Each number is 50 + 15 x the weight over its row's rms, rounded and kept within 0 to 99. Layers, rows and columns count from 0. The size before them is the row's rms in percent of the matrix's.

# gate: layer 3 MLP gate, 192x64, rms 0.2, rows 89-95, columns 0-63
# up: layer 3 MLP up, 192x64, rms 0.187, rows 89-95, columns 0-63
# down: layer 3 MLP down (transposed), 192x64, rms 0.168, rows 89-95, columns 0-63
gate89 097:35 33 76 79 67 53 30 53 46 24 33 47 44 50 68 47 62 37 82 45 59 48 32 51 51 57 48 57 30 48 37 64 60 68 86 26 35 49 52 56 47 79 43 50 65 31 34 36 50 35 43 41 82 77 44 43 32 56 58 62 42 41 35 49
up89 098:45 71 59 60 69 61 33 22 59 30 67 67 38 71 18 61 35 66 29 51 50 44 56 65 40 60 36 51 33 42 40 73 62 38 44 59 58 35 37 58 52 63 42 45 47 47 82 54 78 63 56 17 33 58 28 54 49 42 37 39 20 39 50 70
down89 093:39 55 35 66 34 48 58 64 37 59 58 48 45 59 74 40 50 26 46 35 44 33 50 36 57 52 52 67 25 63 62 56 32 64 53 23 61 50 61 40 83 54 69 61 53 69 19 49 58 34 55 75 72 57 74 38 65 53 68 58 64 91 46 68
gate90 097:18 48 58 21 59 57 37 26 43 48 58 69 37 45 73 47 42 40 56 30 48 47 73 70 42 35 44 39 35 25 61 62 52 54 43 45 62 44 53 48 38 46 53 54 21 57 34 44 40 39 46 22 88 53 31 79 62 67 51 38 21 41 41 28
up90 092:45 38 64 44 68 57 57 36 64 40 58 55 72 26 68 60 39 67 45 48 40 64 59 26 58 55 49 43 44 71 49 56 39 66 21 57 71 61 59 79 42 53 62 59 34 78 15 46 48 58 51 35 74 26 52 53 74 23 69 71 58 59 48 30
down90 094:31 29 49 22 58 65 57 42 50 35 53 44 32 27 51 53 58 38 50 27 53 32 52 47 46 42 65 34 44 38 74 52 55 35 52 63 53 35 31 44 81 61 51 09 47 27 39 54 51 32 39 37 27 46 55 74 43 47 22 46 12 46 66 42
gate91 094:55 48 39 44 53 72 71 34 39 33 27 49 57 43 35 35 78 21 24 23 72 62 52 62 38 54 41 50 34 53 63 65 58 61 40 65 62 51 58 43 64 76 56 80 07 57 38 74 43 48 48 39 40 27 51 48 50 42 53 70 33 57 48 54
up91 096:32 41 75 74 42 75 64 68 53 62 54 60 55 62 60 62 57 61 24 42 25 40 53 61 16 41 30 52 58 46 25 68 42 57 55 51 64 50 78 53 56 73 43 25 45 50 47 58 36 59 74 60 35 20 41 53 26 75 54 29 60 39 52 51
down91 099:58 22 61 65 52 53 58 61 74 36 56 61 56 42 22 30 73 60 28 55 62 42 47 34 37 51 37 15 40 77 28 47 60 31 41 42 81 53 68 60 73 70 46 55 23 33 39 69 40 44 64 57 61 53 38 32 36 48 53 59 33 56 42 41
gate92 100:66 42 17 51 29 37 56 34 73 72 46 57 31 54 57 80 69 39 55 50 61 64 59 44 36 52 68 54 58 60 51 28 85 45 59 71 49 69 50 57 57 65 47 48 41 33 39 14 55 66 51 57 28 57 33 28 38 32 34 37 36 28 42 44
up92 097:34 59 44 50 54 56 67 52 35 66 29 40 28 57 67 41 62 47 30 54 69 57 36 43 31 41 44 60 40 53 65 46 53 73 43 58 37 58 53 24 65 25 35 43 37 34 42 57 56 33 54 08 75 31 61 69 29 74 56 18 60 26 50 53
down92 099:47 63 57 40 41 72 37 57 57 58 82 53 93 69 71 65 58 42 59 67 29 41 77 76 49 41 63 38 49 19 41 45 31 52 48 63 54 37 67 73 55 65 38 75 44 52 56 61 61 49 52 68 55 43 43 34 83 66 56 53 39 64 61 54
gate93 108:36 30 44 33 73 60 45 50 71 74 55 68 15 40 29 54 55 62 47 46 77 46 39 53 67 71 32 45 53 39 63 29 51 43 82 47 57 44 71 45 74 71 31 43 38 58 78 50 56 68 54 64 65 53 33 38 63 40 72 64 48 70 62 50
up93 120:36 77 58 42 03 48 48 49 36 28 54 31 58 70 62 29 58 41 23 50 39 57 38 62 87 43 68 36 35 59 53 61 43 55 43 50 44 57 64 52 66 67 60 64 42 52 51 28 59 33 33 30 55 61 34 28 50 32 40 53 31 59 75 48
down93 113:38 47 52 74 75 47 32 39 65 57 59 61 55 25 36 35 52 70 80 78 75 36 48 39 13 40 53 64 50 44 49 46 69 61 36 41 62 27 55 42 58 48 37 37 61 45 22 58 39 71 60 65 44 54 62 61 66 71 36 31 70 39 33 63
gate94 098:48 61 56 23 60 36 37 57 53 73 23 43 58 34 61 35 56 61 61 63 79 49 56 30 50 49 45 64 38 40 30 69 71 77 52 50 36 31 52 49 50 75 34 34 30 45 43 54 70 64 70 57 50 93 42 69 20 47 62 67 49 58 41 48
up94 109:34 47 25 41 62 39 42 49 55 86 48 76 23 19 48 51 59 49 35 51 50 70 44 26 50 45 62 32 38 59 49 58 66 68 19 77 25 39 56 45 43 44 41 44 32 56 61 64 59 53 41 24 78 52 45 40 18 53 51 36 65 53 48 35
down94 100:56 50 75 42 53 81 74 67 58 17 51 40 55 98 50 50 68 38 64 51 39 28 44 77 49 44 62 52 70 43 48 36 49 45 67 44 84 58 30 46 53 73 66 32 43 59 41 45 33 26 62 55 38 59 59 49 65 62 50 54 41 44 63 58
gate95 116:43 40 16 61 54 64 50 59 66 50 45 45 40 49 48 34 42 46 76 40 65 06 62 33 67 71 40 68 79 68 61 52 56 42 52 42 30 58 29 47 49 51 39 56 42 57 61 40 49 92 57 28 39 42 43 49 82 50 70 47 41 64 54 39
up95 117:57 60 48 68 39 46 49 33 31 52 66 56 37 40 56 48 56 22 41 54 12 61 51 48 55 54 63 31 54 78 43 53 51 70 51 34 79 17 51 58 26 53 51 20 44 11 43 15 54 48 49 43 34 56 59 41 32 59 38 47 33 38 38 58
down95 115:46 44 36 43 58 49 45 52 61 45 43 72 71 27 57 51 64 69 40 46 64 96 53 57 34 15 46 66 32 63 52 58 47 71 11 58 33 59 42 57 76 50 59 72 54 40 37 57 36 37 46 81 54 43 53 71 36 62 59 38 57 34 53 62